Part of a small language model's weights: 5934 steps.
Each number is 50 + 12 x the weight over its row's rms, rounded and kept within 0 to 99. Layers, rows and columns count from 0. The size before them is the row's rms in percent of the matrix's.

# up: layer 2 MLP up, 512x160, rms 0.224, rows 134-176, columns 80-159
# down: layer 2 MLP down (transposed), 512x160, rms 0.319, rows 134-175, columns 80-159
up134 102:40 52 25 40 64 63 50 60 57 65 36 56 40 57 58 53 47 45 52 47 63 44 44 33 63 44 38 59 68 30 48 68 47 58 47 42 63 58 65 59 50 64 61 33 55 38 23 45 50 73 39 34 60 59 55 53 56 73 52 50 51 50 64 49 72 44 54 38 63 46 63 41 60 43 66 69 40 53 65 51
down134 098:45 40 33 57 57 39 61 58 48 46 52 60 50 50 47 37 42 42 36 42 62 51 58 37 39 35 61 50 61 53 46 71 43 47 43 36 53 69 79 56 38 42 36 28 51 55 53 36 42 49 44 40 58 59 39 48 33 47 61 49 64 43 69 46 63 38 69 44 70 29 52 45 21 35 55 53 40 61 48 66
up135 094:55 52 31 62 65 56 41 48 24 61 52 41 46 47 24 48 58 55 58 62 35 40 58 68 40 57 46 53 53 61 42 36 48 51 37 52 68 40 60 45 44 78 56 48 46 36 43 43 46 50 54 41 51 84 74 68 32 64 44 37 52 36 47 33 47 48 38 28 43 67 66 55 49 53 54 75 43 58 37 27
down135 102:84 64 39 71 40 63 60 41 56 53 64 54 54 34 41 57 27 45 26 58 55 45 62 22 41 42 55 29 45 42 48 42 52 57 26 52 51 84 45 77 40 50 57 56 48 65 39 33 48 45 47 61 35 71 58 54 41 59 54 51 42 35 64 42 58 32 41 30 48 41 68 48 41 72 71 54 34 48 47 64
up136 128:53 30 48 57 37 53 39 62 46 36 74 76 58 45 44 62 49 59 61 52 56 50 72 51 30 68 60 56 73 64 31 44 48 48 62 51 64 38 64 53 60 30 64 43 41 46 46 54 49 44 48 51 50 32 56 49 54 54 58 62 49 37 55 65 38 50 56 65 53 53 38 35 53 55 57 40 54 25 36 43
down136 120:23 52 59 47 60 59 35 46 40 51 40 48 65 37 52 60 40 58 48 58 43 63 65 46 30 42 66 64 64 60 49 47 40 29 54 52 53 46 77 57 72 41 63 42 54 57 47 60 51 67 39 48 52 38 59 57 55 38 55 65 48 41 36 60 73 58 42 56 38 37 20 45 71 50 52 49 49 26 54 31
up137 082:49 36 48 55 56 57 33 43 57 36 51 44 38 48 45 52 46 48 56 35 68 59 61 47 61 32 53 46 43 70 65 41 36 74 63 31 43 29 48 52 50 38 40 47 47 45 39 30 43 52 53 56 52 45 65 62 76 40 56 60 62 51 74 54 42 61 37 47 60 38 50 36 37 42 48 52 80 55 79 60
down137 078:38 47 54 51 58 48 33 96 60 52 33 63 57 33 56 51 69 61 48 48 47 45 60 25 65 50 48 57 43 38 57 38 61 92 42 45 38 60 58 36 43 49 49 51 51 65 65 39 45 32 48 52 47 46 49 63 58 58 62 74 38 43 18 29 60 50 71 56 65 44 54 50 49 61 48 50 61 37 51 54
up138 086:48 48 62 64 66 37 41 70 61 59 44 63 50 54 45 55 42 33 50 52 59 47 78 59 48 38 44 54 39 45 39 78 54 49 35 43 67 51 47 37 37 67 32 49 44 63 48 57 50 50 28 41 59 45 39 59 62 30 37 27 43 65 62 55 51 51 40 41 42 43 42 57 32 52 43 39 63 39 46 06
down138 096:38 70 65 54 54 32 57 55 36 54 48 34 38 22 51 39 53 53 35 57 72 47 39 50 60 51 57 62 46 55 42 51 49 53 77 52 42 43 55 72 44 86 49 52 58 49 63 54 47 49 39 55 76 56 56 52 48 40 54 20 33 55 45 47 51 47 46 50 65 57 33 53 50 58 36 57 39 62 52 47
up139 114:49 61 54 62 67 39 54 31 47 35 31 54 52 48 23 63 40 41 49 64 44 50 50 60 49 33 37 49 74 43 65 72 46 45 59 29 52 51 38 55 53 50 59 55 47 38 40 52 49 62 59 34 49 53 48 75 50 44 54 58 54 25 52 58 40 46 54 43 58 37 66 80 68 48 55 52 52 24 55 49
down139 113:56 58 60 29 55 41 43 69 41 41 32 57 41 60 61 49 33 53 31 60 57 66 56 65 24 34 62 40 68 45 64 53 63 65 44 56 49 41 36 41 46 39 28 36 75 59 44 64 59 71 30 41 42 46 63 35 65 50 47 53 65 51 64 35 62 54 38 31 46 53 48 45 69 54 44 58 52 62 28 71
up140 099:50 26 60 48 40 65 55 49 37 62 43 44 35 75 51 45 75 65 53 46 40 43 59 56 37 49 52 48 45 42 45 50 63 49 55 69 47 43 50 29 45 57 42 77 70 45 47 46 27 62 33 45 41 84 48 55 56 35 61 52 59 21 36 54 69 56 52 44 47 44 60 48 60 48 41 25 34 39 69 73
down140 102:47 52 41 38 61 62 54 44 54 49 35 33 43 52 55 40 80 43 52 61 59 45 64 49 46 36 24 35 49 62 46 50 42 58 55 52 54 46 52 48 49 57 42 55 56 44 70 54 43 51 51 65 44 60 50 49 76 39 61 50 66 36 56 47 43 11 59 40 49 38 64 51 38 31 51 63 58 64 51 79
up141 117:56 55 39 26 47 36 57 77 44 53 61 66 60 64 59 58 49 50 32 52 34 67 37 21 54 71 53 58 57 46 50 42 48 46 60 64 49 37 67 58 61 39 48 53 51 42 36 58 44 47 66 44 21 60 41 30 50 39 57 65 60 48 47 35 42 72 51 52 42 58 42 45 43 36 44 61 69 44 30 39
down141 109:43 60 40 46 57 46 60 46 72 49 77 82 63 46 56 46 74 49 41 47 39 49 31 20 41 57 57 67 57 48 46 49 41 54 37 63 36 24 65 64 57 53 36 70 42 53 43 67 35 54 41 45 51 57 56 32 47 58 56 31 51 45 71 46 38 46 55 77 56 56 39 44 45 56 52 59 58 52 46 44
up142 115:47 77 56 42 66 44 33 49 38 66 44 45 29 46 40 53 43 38 71 41 47 57 57 44 57 35 48 27 54 32 56 68 48 43 35 29 55 42 22 59 61 41 54 46 35 50 40 52 34 32 67 43 58 50 38 59 67 68 54 41 62 43 48 52 53 49 57 51 45 42 47 61 53 39 55 59 50 40 61 52
down142 105:47 37 48 64 62 25 39 38 48 61 36 63 46 72 55 52 40 64 64 46 47 80 49 63 68 43 44 62 39 34 44 31 58 24 45 27 58 43 49 33 58 67 51 62 64 38 58 48 21 63 60 44 49 50 61 60 58 71 47 54 42 48 22 49 70 55 43 53 48 50 37 60 49 59 63 51 52 71 54 51
up143 114:57 54 49 68 47 62 56 45 53 63 47 46 33 60 45 46 45 44 75 30 35 48 38 54 55 51 62 60 63 51 83 38 48 62 53 61 48 72 52 60 66 55 19 66 58 42 46 49 38 28 50 40 53 57 51 50 53 64 39 52 69 41 57 56 57 48 54 62 42 34 59 54 55 42 59 66 37 45 63 35
down143 113:42 32 40 37 28 60 61 34 48 44 55 25 32 51 55 35 39 47 70 46 35 58 51 51 39 60 42 31 65 50 42 45 44 57 54 57 35 55 39 32 56 38 47 39 30 57 56 52 50 43 50 44 32 42 82 58 33 39 65 57 39 56 53 47 60 63 46 66 42 42 57 50 58 57 55 62 51 51 57 21
up144 104:66 56 48 60 53 55 49 53 49 37 54 68 50 61 35 57 51 44 43 42 65 48 45 44 43 60 41 54 55 52 52 47 53 51 44 30 59 67 77 31 45 44 39 40 22 42 52 69 64 74 38 58 29 79 53 37 52 45 47 56 69 48 57 45 35 43 50 50 45 71 46 40 56 30 63 85 63 53 56 49
down144 109:72 58 43 51 50 76 43 45 37 22 52 35 47 54 45 71 54 37 41 54 78 51 35 33 49 38 26 41 38 53 44 49 34 42 53 27 45 55 41 64 41 64 35 64 32 40 47 64 58 45 60 68 37 55 36 59 54 40 57 46 76 53 57 45 28 57 48 71 63 66 42 60 45 56 54 66 43 59 58 54
up145 076:48 70 59 55 34 68 42 43 27 49 64 59 68 29 39 59 53 44 57 49 47 42 51 35 39 60 70 48 54 77 72 50 59 70 43 51 66 67 42 54 49 46 51 49 49 58 44 45 57 48 25 72 28 78 41 63 49 49 46 36 57 66 53 63 69 46 52 43 39 39 27 55 70 74 52 47 59 55 51 56
down145 079:64 72 53 37 54 62 39 57 34 57 31 35 50 47 63 59 59 40 72 30 41 34 35 53 69 47 48 64 56 36 75 31 60 99 25 48 55 53 37 33 44 53 63 69 42 53 36 48 79 45 68 65 30 38 35 62 55 60 52 42 27 52 53 52 33 56 43 46 48 42 53 52 61 47 61 28 50 35 64 43
up146 091:56 58 40 41 38 55 54 57 53 65 36 45 35 50 56 49 61 64 53 40 48 63 42 25 46 29 52 48 57 50 63 73 60 51 56 37 60 39 72 52 47 46 44 64 49 47 49 35 58 52 45 30 42 46 68 22 65 43 47 71 74 44 40 39 45 42 50 56 43 24 62 64 43 52 64 53 66 45 71 42
down146 100:35 54 37 33 73 44 61 46 48 45 46 49 48 63 50 35 45 69 35 33 50 65 80 58 55 30 47 72 74 49 58 34 63 56 46 54 61 38 28 42 51 27 59 39 58 36 51 56 46 58 44 50 63 37 61 64 63 46 62 46 32 74 67 56 41 62 62 74 47 50 48 49 35 54 51 33 45 46 66 37
up147 090:60 51 64 46 65 50 50 57 54 21 47 45 60 35 37 50 48 62 46 49 29 47 46 40 69 45 34 40 48 57 40 36 45 64 60 64 20 83 44 64 74 47 59 40 51 45 48 56 55 61 54 44 37 54 59 76 57 44 60 61 57 27 51 46 47 38 60 50 41 38 66 56 32 48 43 66 53 45 73 32
down147 080:53 56 54 60 53 47 41 77 49 46 44 20 43 49 41 41 66 31 48 49 45 48 49 41 54 47 33 55 46 54 28 53 42 81 49 35 38 46 53 37 45 76 52 69 54 55 65 66 52 37 39 55 46 46 48 62 51 46 63 58 31 39 46 54 33 66 40 45 58 40 59 59 43 56 55 38 65 47 74 54
up148 084:45 45 65 57 65 79 76 44 63 45 26 69 53 48 50 53 46 29 59 47 51 50 62 52 60 45 70 49 41 43 72 57 64 52 39 45 23 74 23 50 21 47 43 39 50 58 27 49 48 57 51 50 55 35 53 53 51 45 57 63 60 42 46 56 68 60 35 26 63 41 46 50 72 33 45 49 54 48 47 49
down148 090:59 60 50 45 64 48 37 40 44 54 70 39 40 38 34 44 66 30 24 52 58 47 43 41 55 61 46 56 48 31 40 52 41 36 54 48 66 29 49 43 71 57 65 50 71 62 62 54 38 56 42 49 59 51 42 50 64 67 50 61 54 56 60 47 54 41 30 72 43 50 53 60 54 47 54 42 44 49 51 76
up149 077:61 56 59 56 50 59 38 68 66 44 35 57 63 61 37 41 37 34 56 53 57 55 43 34 43 52 27 47 51 62 33 57 44 27 71 46 59 58 56 48 35 70 40 48 69 55 56 48 40 27 62 71 44 52 71 47 76 41 25 67 47 56 51 49 56 65 61 35 48 90 57 65 41 47 68 58 48 37 60 44
down149 079:29 49 46 36 46 52 50 66 52 62 50 63 62 32 55 18 55 61 59 18 43 58 53 50 48 47 44 40 42 48 55 43 41 71 47 47 34 43 68 49 46 27 38 49 29 31 68 51 57 59 58 63 50 26 45 75 28 65 49 44 52 56 48 47 78 48 40 70 68 52 48 49 65 73 50 52 65 63 63 46
up150 099:31 52 51 58 64 61 55 49 62 52 60 46 61 59 54 60 61 67 48 33 60 39 46 49 62 60 56 62 67 55 34 56 56 47 48 71 39 40 34 40 56 17 42 49 61 34 38 35 46 47 72 53 55 49 64 49 42 47 20 34 32 67 47 48 52 34 70 35 52 50 63 60 70 51 57 60 45 61 59 55
down150 111:39 57 35 50 55 70 56 55 59 50 44 43 76 59 62 42 48 45 60 34 61 57 35 47 58 47 33 50 67 57 47 62 47 40 57 25 43 33 46 37 69 44 39 52 35 57 52 43 63 33 47 50 49 40 56 35 42 54 58 38 68 67 62 56 45 27 57 49 44 56 54 68 55 58 57 50 30 81 63 30
up151 071:52 36 68 45 68 45 47 45 64 32 58 57 48 46 44 61 52 23 48 34 24 38 37 49 43 64 57 50 65 53 73 49 62 54 55 59 26 59 44 64 53 33 42 56 38 37 36 68 34 43 61 54 69 77 38 52 31 49 61 66 54 45 48 41 47 63 51 29 57 42 34 42 48 49 41 26 50 70 59 60
down151 079:47 29 27 52 47 46 40 64 68 42 55 54 42 42 40 39 53 43 53 55 32 33 53 60 65 59 42 58 64 43 59 46 43 53 55 59 46 48 55 45 50 53 37 38 52 36 53 63 48 68 40 68 48 53 50 37 33 50 65 52 63 31 44 56 57 69 46 52 46 57 61 46 43 45 44 34 56 35 40 58
up152 134:53 51 67 39 39 37 49 53 70 40 40 44 55 34 48 44 38 48 46 63 39 45 41 27 49 32 45 58 54 66 48 28 64 44 52 78 29 68 47 41 55 43 55 39 75 32 56 72 54 47 61 60 45 51 63 62 30 48 76 65 59 39 47 27 34 43 48 66 37 57 69 38 37 29 59 53 50 52 58 43
down152 134:31 50 56 48 47 26 56 49 66 47 32 49 43 41 28 60 47 41 52 56 66 23 35 47 38 48 58 61 51 44 53 28 57 44 68 63 46 69 42 43 51 18 59 56 48 43 64 48 38 40 69 40 43 36 74 55 50 48 54 66 36 47 45 31 39 49 58 54 54 47 66 76 39 41 55 61 66 47 42 51
up153 090:50 46 65 52 34 57 58 53 33 44 44 56 51 25 33 75 46 37 53 31 38 58 51 56 31 53 61 43 47 76 58 47 33 50 43 50 36 49 48 48 35 61 38 71 34 38 44 49 49 68 58 48 58 46 49 41 36 48 57 70 44 43 55 49 26 37 36 56 37 50 58 60 45 47 51 68 59 31 58 48
down153 086:31 70 55 40 44 62 46 42 55 57 47 58 58 55 47 62 54 53 48 35 70 30 51 54 29 46 76 66 70 54 28 33 51 51 57 44 38 56 41 41 54 35 46 41 57 69 71 40 48 42 55 39 41 25 74 50 18 41 59 69 23 62 52 60 62 52 38 58 48 42 45 52 45 48 37 50 51 42 43 29
up154 085:54 43 54 48 56 54 33 45 44 36 34 39 37 46 75 66 50 54 43 23 44 42 60 34 30 45 49 27 46 61 43 56 40 48 31 28 57 48 23 55 54 37 40 76 60 52 61 53 55 45 23 57 37 40 44 47 68 51 58 72 45 43 69 50 35 58 65 62 48 30 49 77 66 59 43 71 60 42 53 57
down154 095:66 44 45 31 53 44 42 43 52 47 40 54 49 42 33 36 57 41 56 39 35 58 73 59 64 23 32 74 44 22 37 60 43 43 49 42 33 41 50 37 62 55 51 44 70 60 35 53 48 58 58 54 49 50 44 71 58 44 70 54 50 50 43 77 42 69 59 70 56 43 54 58 58 61 59 40 66 44 62 45
up155 086:56 68 47 51 55 56 57 85 46 55 60 35 58 56 39 50 40 57 68 51 34 58 38 56 52 62 38 51 48 37 44 45 45 51 48 48 37 46 50 64 51 22 72 51 52 60 47 66 45 45 61 58 54 49 49 54 39 59 56 70 44 40 59 34 40 49 72 49 65 44 53 34 50 46 19 55 37 53 47 23
down155 091:59 54 60 51 58 44 46 60 30 31 59 38 46 63 48 61 44 59 71 36 35 51 56 47 64 61 53 39 59 52 45 38 47 42 55 61 69 47 53 52 26 19 37 31 35 47 63 59 71 49 48 62 65 55 40 50 51 49 58 31 48 51 56 49 51 44 51 86 29 29 49 50 56 31 62 46 28 56 52 57
up156 110:52 37 53 41 67 34 71 60 53 46 49 52 42 42 46 50 36 65 42 40 71 47 46 80 19 53 61 53 57 45 74 74 31 51 45 31 43 40 71 33 40 23 55 49 46 44 60 60 45 51 62 49 50 51 61 58 41 68 33 53 71 57 53 16 44 40 56 58 49 50 56 47 45 46 39 51 47 38 62 44
down156 109:67 38 45 41 41 59 58 56 26 52 45 31 62 55 44 51 50 64 34 49 39 64 34 53 43 64 90 45 49 66 62 40 49 60 53 67 34 50 51 45 46 46 48 26 55 57 41 61 45 58 67 55 55 51 59 23 59 54 59 69 70 35 76 40 40 57 55 55 56 17 52 29 53 70 48 53 57 52 37 45
up157 094:32 43 16 48 36 52 64 28 65 61 46 61 40 47 51 41 61 56 63 62 31 31 40 64 45 46 33 51 54 41 35 44 65 50 41 59 66 61 45 71 56 53 40 59 35 49 51 54 60 45 46 24 31 65 54 66 42 35 59 60 31 60 29 45 27 48 54 24 61 34 40 50 60 71 46 32 65 36 77 44
down157 093:37 28 53 47 65 47 58 44 64 72 48 30 56 63 76 31 58 47 65 30 47 26 48 64 48 40 36 65 48 35 57 78 44 56 43 54 60 46 43 54 45 75 58 58 52 65 55 49 53 67 51 55 30 71 36 45 36 56 61 39 46 45 57 50 55 37 64 58 63 52 60 32 68 54 55 55 57 31 25 54
up158 086:51 65 54 56 54 52 34 60 74 46 44 46 60 56 55 59 48 71 38 74 44 24 43 52 27 44 36 60 75 53 56 52 53 58 44 44 57 40 17 59 43 34 54 40 27 73 38 36 51 34 49 52 47 55 64 55 57 44 39 48 57 71 47 55 49 44 54 49 48 45 53 57 36 49 73 47 55 62 76 56
down158 078:63 36 51 27 87 40 23 42 62 48 46 36 34 48 35 67 54 49 46 49 47 47 38 53 45 62 62 34 44 45 37 33 35 58 52 41 56 54 51 31 29 43 48 59 54 45 67 64 43 46 61 48 58 46 76 41 39 60 55 37 37 61 36 57 37 53 47 66 59 50 45 62 63 64 51 48 60 39 77 46
up159 104:54 47 49 67 34 67 65 41 60 72 38 56 45 54 39 49 25 60 40 37 29 53 58 42 59 35 32 60 45 60 42 76 51 34 43 42 69 50 56 57 55 54 49 42 59 66 50 56 51 36 87 66 37 66 42 42 46 61 53 43 53 68 43 57 73 35 62 47 27 47 22 39 45 66 49 57 55 35 58 43
down159 096:61 57 30 77 51 59 42 42 56 43 33 54 35 45 38 47 40 54 25 34 60 33 41 48 34 48 51 53 49 35 57 57 58 59 31 53 69 42 62 53 62 43 25 31 47 48 52 57 63 55 64 35 30 50 43 45 54 56 38 36 48 54 68 48 52 46 51 52 65 76 52 77 61 34 40 43 56 38 40 52
up160 104:46 36 58 63 58 50 42 44 58 57 57 68 57 37 36 53 52 49 43 56 59 45 61 51 29 56 52 34 45 40 57 55 79 30 53 54 53 31 34 60 42 63 60 32 55 32 66 35 49 53 63 46 38 56 35 59 50 42 76 50 63 38 43 31 43 51 39 21 59 64 66 38 46 43 43 38 42 72 40 41
down160 102:48 48 56 49 51 57 74 66 47 41 70 49 57 64 26 50 47 33 60 66 48 62 47 49 42 37 39 43 37 64 48 40 73 52 63 45 52 54 54 73 36 64 34 54 55 29 76 28 51 63 49 40 44 37 42 46 54 34 56 50 51 53 57 42 36 34 45 35 65 50 47 57 38 52 53 26 59 64 58 61
up161 098:39 49 62 37 45 62 35 50 59 29 53 38 43 51 41 60 67 54 49 52 43 41 44 79 58 30 38 50 71 55 34 44 46 48 59 30 56 51 44 56 64 41 32 66 35 32 60 61 42 37 40 42 53 65 45 35 55 51 49 62 44 50 48 61 42 65 30 38 40 49 36 55 68 61 47 46 41 45 28 37
down161 093:52 52 67 56 42 46 69 48 49 45 71 56 66 49 45 50 44 56 33 41 49 50 46 67 43 55 46 60 45 65 57 49 60 46 45 41 42 25 70 45 53 48 33 44 48 59 48 75 37 35 57 58 74 33 48 84 63 45 56 43 43 56 54 62 44 31 60 69 60 69 36 46 36 62 48 59 52 54 26 61
up162 116:43 53 35 48 76 78 49 46 46 75 50 32 58 49 71 58 45 53 69 55 58 45 72 76 49 55 53 70 44 58 61 54 40 56 40 28 56 42 51 60 60 40 52 55 64 47 60 41 71 79 48 39 55 43 73 36 54 57 42 35 38 48 31 30 56 30 67 28 63 52 43 40 40 49 51 58 50 44 54 26
down162 103:50 54 69 37 65 64 68 46 50 48 69 58 49 46 33 49 32 13 60 56 61 47 45 54 39 33 65 54 49 45 45 43 76 50 42 48 60 69 60 45 49 43 66 47 60 38 42 56 78 75 37 25 54 56 55 51 55 57 35 57 34 69 56 64 69 61 41 42 59 57 57 41 52 55 58 33 51 67 54 51
up163 096:38 60 57 51 44 35 64 54 50 29 68 40 64 42 35 55 45 53 36 36 20 50 47 68 18 37 56 59 34 40 40 34 71 66 42 33 49 65 50 60 29 49 60 61 68 51 52 66 39 47 55 74 52 70 64 54 44 40 49 64 43 47 57 77 60 52 50 64 61 62 44 53 56 54 37 54 70 41 36 55
down163 102:56 66 36 72 34 62 22 50 48 33 49 44 65 70 53 39 45 55 35 37 51 54 79 59 65 57 49 27 44 32 62 51 78 46 66 60 48 53 38 36 45 58 52 62 43 48 44 52 55 41 46 38 47 48 60 64 55 70 56 45 57 56 39 52 55 40 59 44 65 51 49 50 61 36 66 56 57 74 73 44
up164 091:33 57 26 57 56 32 44 59 54 38 50 35 61 48 55 63 69 58 43 43 43 65 63 64 46 56 50 44 20 51 38 49 42 56 61 44 23 49 50 53 54 24 52 66 43 43 65 40 54 63 38 70 49 55 45 69 37 45 53 52 49 72 39 56 44 44 57 56 55 36 62 52 50 46 39 35 58 64 15 63
down164 093:38 81 47 53 42 55 55 64 46 25 74 61 67 29 65 39 77 54 45 27 60 58 50 52 50 38 34 49 33 69 48 55 60 49 51 42 60 57 48 77 57 59 58 42 40 60 39 49 21 42 52 36 60 39 37 51 55 46 29 47 37 49 65 47 46 50 39 49 69 61 61 75 49 36 54 37 42 32 46 57
up165 100:56 57 33 43 70 46 51 22 45 75 64 53 32 37 54 63 51 45 67 27 50 38 70 58 35 38 53 61 61 55 40 62 42 55 67 46 47 65 28 51 65 45 60 69 65 28 51 51 40 47 45 53 49 62 70 62 43 61 53 46 43 57 32 56 51 56 50 59 63 28 39 49 31 61 49 59 63 23 44 38
down165 096:44 62 37 56 48 64 62 44 57 49 47 52 46 66 50 43 60 54 54 29 32 30 67 76 54 58 59 74 68 49 56 45 42 53 52 58 42 41 29 49 69 48 33 39 59 53 43 46 47 45 26 41 38 49 48 59 65 48 57 51 37 64 46 60 50 48 53 59 43 55 36 66 41 60 46 29 52 30 46 38
up166 137:50 34 48 64 50 57 44 53 21 48 43 54 59 58 39 49 36 43 59 56 50 53 65 31 61 32 33 47 52 57 43 59 64 41 58 24 80 67 55 65 36 40 37 39 78 52 32 58 55 37 50 37 33 60 40 55 20 52 66 41 57 53 67 65 23 31 37 48 71 46 46 48 32 58 53 45 32 41 52 65
down166 123:56 33 58 51 66 53 63 51 36 66 34 33 56 44 55 49 28 75 64 49 49 39 51 43 74 47 29 53 41 46 40 50 76 76 55 32 50 49 36 37 40 33 55 42 66 34 23 70 58 29 51 32 50 56 34 72 51 25 50 46 43 19 64 50 65 45 45 38 71 82 54 46 45 69 54 49 52 38 51 51
up167 122:61 37 33 52 55 37 65 39 54 36 45 38 64 31 45 36 47 43 58 65 52 68 50 58 39 47 62 57 43 44 61 54 41 45 54 60 50 48 74 36 32 47 77 58 38 24 48 42 74 33 57 45 46 57 42 61 54 54 45 68 51 53 60 29 49 65 26 46 39 51 57 56 44 52 49 75 53 37 51 55
down167 120:61 41 50 17 33 59 60 49 69 39 56 58 39 59 31 50 68 55 38 51 40 57 55 52 50 31 49 54 48 33 50 39 55 42 55 65 72 50 58 55 40 61 50 56 29 43 50 38 57 26 51 43 58 56 51 61 55 64 32 45 54 43 47 33 64 67 60 73 50 42 62 66 33 75 59 67 64 47 41 36
up168 120:37 71 26 26 53 48 42 56 59 58 67 48 64 61 71 71 50 52 46 66 31 46 39 84 36 53 47 61 43 28 54 80 59 46 49 62 75 47 51 51 56 78 57 68 56 52 34 53 50 55 29 57 38 66 62 64 46 51 47 58 55 51 43 52 45 53 52 44 30 60 65 57 32 63 41 57 69 32 49 51
down168 122:45 39 46 59 29 36 56 46 71 48 64 59 70 47 55 51 56 38 55 52 44 36 44 40 55 39 35 59 48 68 69 64 62 62 47 41 42 41 56 41 59 59 59 58 65 50 49 41 46 47 31 45 40 65 57 52 55 65 33 50 40 43 43 80 67 47 56 43 28 67 73 44 48 61 43 48 65 57 52 32
up169 099:60 76 51 70 63 36 62 82 47 54 50 29 50 57 39 20 49 48 47 44 59 52 62 49 47 29 38 82 48 67 56 67 54 52 28 46 55 39 68 51 46 52 50 53 42 49 49 47 54 66 48 54 64 61 46 28 47 35 51 49 38 58 37 54 72 41 57 54 22 51 45 64 38 38 49 58 43 75 59 40
down169 106:53 68 26 40 60 49 35 41 56 79 33 44 56 59 37 47 42 74 36 58 47 50 46 77 66 57 49 48 61 84 40 56 39 34 28 71 44 50 60 58 62 60 61 55 40 54 45 47 40 59 40 54 47 49 69 49 69 49 57 51 44 43 59 66 34 54 44 37 30 42 34 33 35 60 64 30 54 59 44 57
up170 129:53 62 57 48 37 26 58 51 65 46 61 28 54 63 54 51 42 43 49 54 36 47 34 66 35 50 59 33 79 62 55 62 39 44 52 54 55 43 43 49 32 59 61 62 27 51 36 42 63 50 50 65 56 50 43 57 51 57 46 35 47 49 46 46 58 37 39 46 50 84 26 69 52 66 31 60 52 53 46 58
down170 125:58 43 60 44 60 18 45 25 53 50 55 31 67 52 59 40 38 33 48 54 51 61 57 56 33 49 37 44 70 49 54 37 46 57 66 42 56 74 54 54 38 61 54 51 39 65 80 53 23 58 49 63 51 50 43 59 51 52 54 32 33 66 51 52 61 72 35 36 50 59 35 55 53 63 49 53 30 60 39 37
up171 101:63 57 45 50 54 55 32 49 45 43 56 57 40 40 42 56 66 53 66 23 54 50 49 51 57 27 34 67 39 61 61 49 52 59 65 51 37 44 54 64 47 73 48 51 37 56 38 58 52 61 60 35 24 60 46 47 44 43 31 57 15 43 57 48 63 33 74 33 36 38 56 66 45 69 47 83 45 27 28 35
down171 107:20 49 32 55 43 55 56 45 71 60 67 31 47 36 51 45 45 56 54 33 41 48 60 57 57 34 41 60 73 52 69 40 26 61 43 49 66 36 58 51 52 48 69 40 57 57 36 60 43 53 56 36 53 32 56 57 47 45 59 50 43 46 38 48 43 76 28 47 38 45 41 65 37 43 46 94 44 51 41 36
up172 106:40 48 54 57 56 58 41 61 53 57 58 38 59 50 68 43 57 40 32 21 45 28 48 62 37 46 55 34 62 41 59 58 50 66 37 79 58 68 50 34 48 46 53 65 55 41 43 40 52 57 42 57 51 52 74 63 53 50 22 49 62 49 63 58 72 39 53 48 79 29 56 78 37 46 49 47 51 38 69 52
down172 115:30 48 66 61 59 43 49 65 46 22 64 50 68 47 71 41 56 57 37 40 38 37 43 56 41 28 60 43 56 56 57 46 54 48 62 53 47 39 71 58 78 41 41 73 61 52 58 49 69 29 57 63 38 48 53 60 49 44 37 58 52 49 43 66 66 27 46 47 46 31 65 45 39 41 44 37 42 40 62 33
up173 109:49 44 47 22 35 41 69 34 52 74 59 65 38 44 44 51 44 50 33 59 32 42 36 43 58 47 34 37 43 53 52 51 55 53 55 59 62 45 44 45 44 58 75 58 60 58 37 47 52 33 46 35 71 60 42 53 38 42 58 56 35 62 39 52 68 37 71 63 53 60 66 67 51 31 41 77 29 55 71 54
down173 106:50 57 43 35 27 52 41 43 62 48 54 61 55 54 51 52 49 49 39 44 68 38 48 26 45 53 54 24 67 48 57 44 58 33 45 56 51 63 48 22 30 51 44 58 35 57 52 59 69 41 19 41 65 60 64 57 36 52 45 48 51 72 42 46 64 65 95 56 36 57 68 49 60 35 28 67 29 55 54 41
up174 101:33 43 37 59 40 49 46 48 43 60 63 51 59 39 49 31 77 53 56 43 52 39 47 61 54 30 39 60 78 40 54 65 63 48 58 61 40 50 56 61 45 40 71 62 57 61 26 42 47 61 49 52 61 47 47 67 53 47 58 34 56 53 65 45 43 45 58 48 22 59 46 61 46 44 60 45 64 59 68 36
down174 108:43 45 49 72 51 66 54 62 33 48 31 58 41 65 46 53 55 49 45 43 45 52 57 25 50 67 53 29 50 54 42 56 51 56 71 30 45 39 52 48 41 30 57 57 56 76 62 31 49 50 53 53 71 39 55 54 43 44 46 55 39 57 52 68 40 39 62 50 38 54 58 49 55 48 43 41 59 29 58 61
up175 098:33 49 23 44 57 43 45 64 56 50 62 64 39 48 55 36 50 64 50 50 28 57 37 20 22 50 56 55 49 41 44 44 71 49 70 43 50 74 55 55 63 57 47 60 52 52 48 34 39 71 59 50 41 47 42 42 28 33 55 71 55 45 62 56 70 53 49 61 46 47 57 54 47 43 63 60 31 47 62 32
down175 096:35 52 33 55 78 60 70 60 25 44 42 48 51 51 59 44 66 41 73 55 62 40 54 48 56 45 61 63 47 52 43 47 62 47 45 40 45 47 75 63 49 52 33 65 50 58 40 37 51 74 55 50 43 43 31 46 59 64 61 52 52 64 56 61 55 32 53 51 73 52 24 65 34 32 33 57 39 31 48 59
up176 097:43 66 54 81 51 27 53 55 47 61 52 71 57 47 73 54 76 31 49 49 41 53 49 44 52 76 53 66 32 63 78 23 56 64 59 37 58 59 32 46 40 42 52 49 48 32 40 63 42 35 39 36 24 28 41 44 43 66 52 71 44 63 34 47 41 55 77 49 40 51 48 34 61 43 32 56 31 57 44 37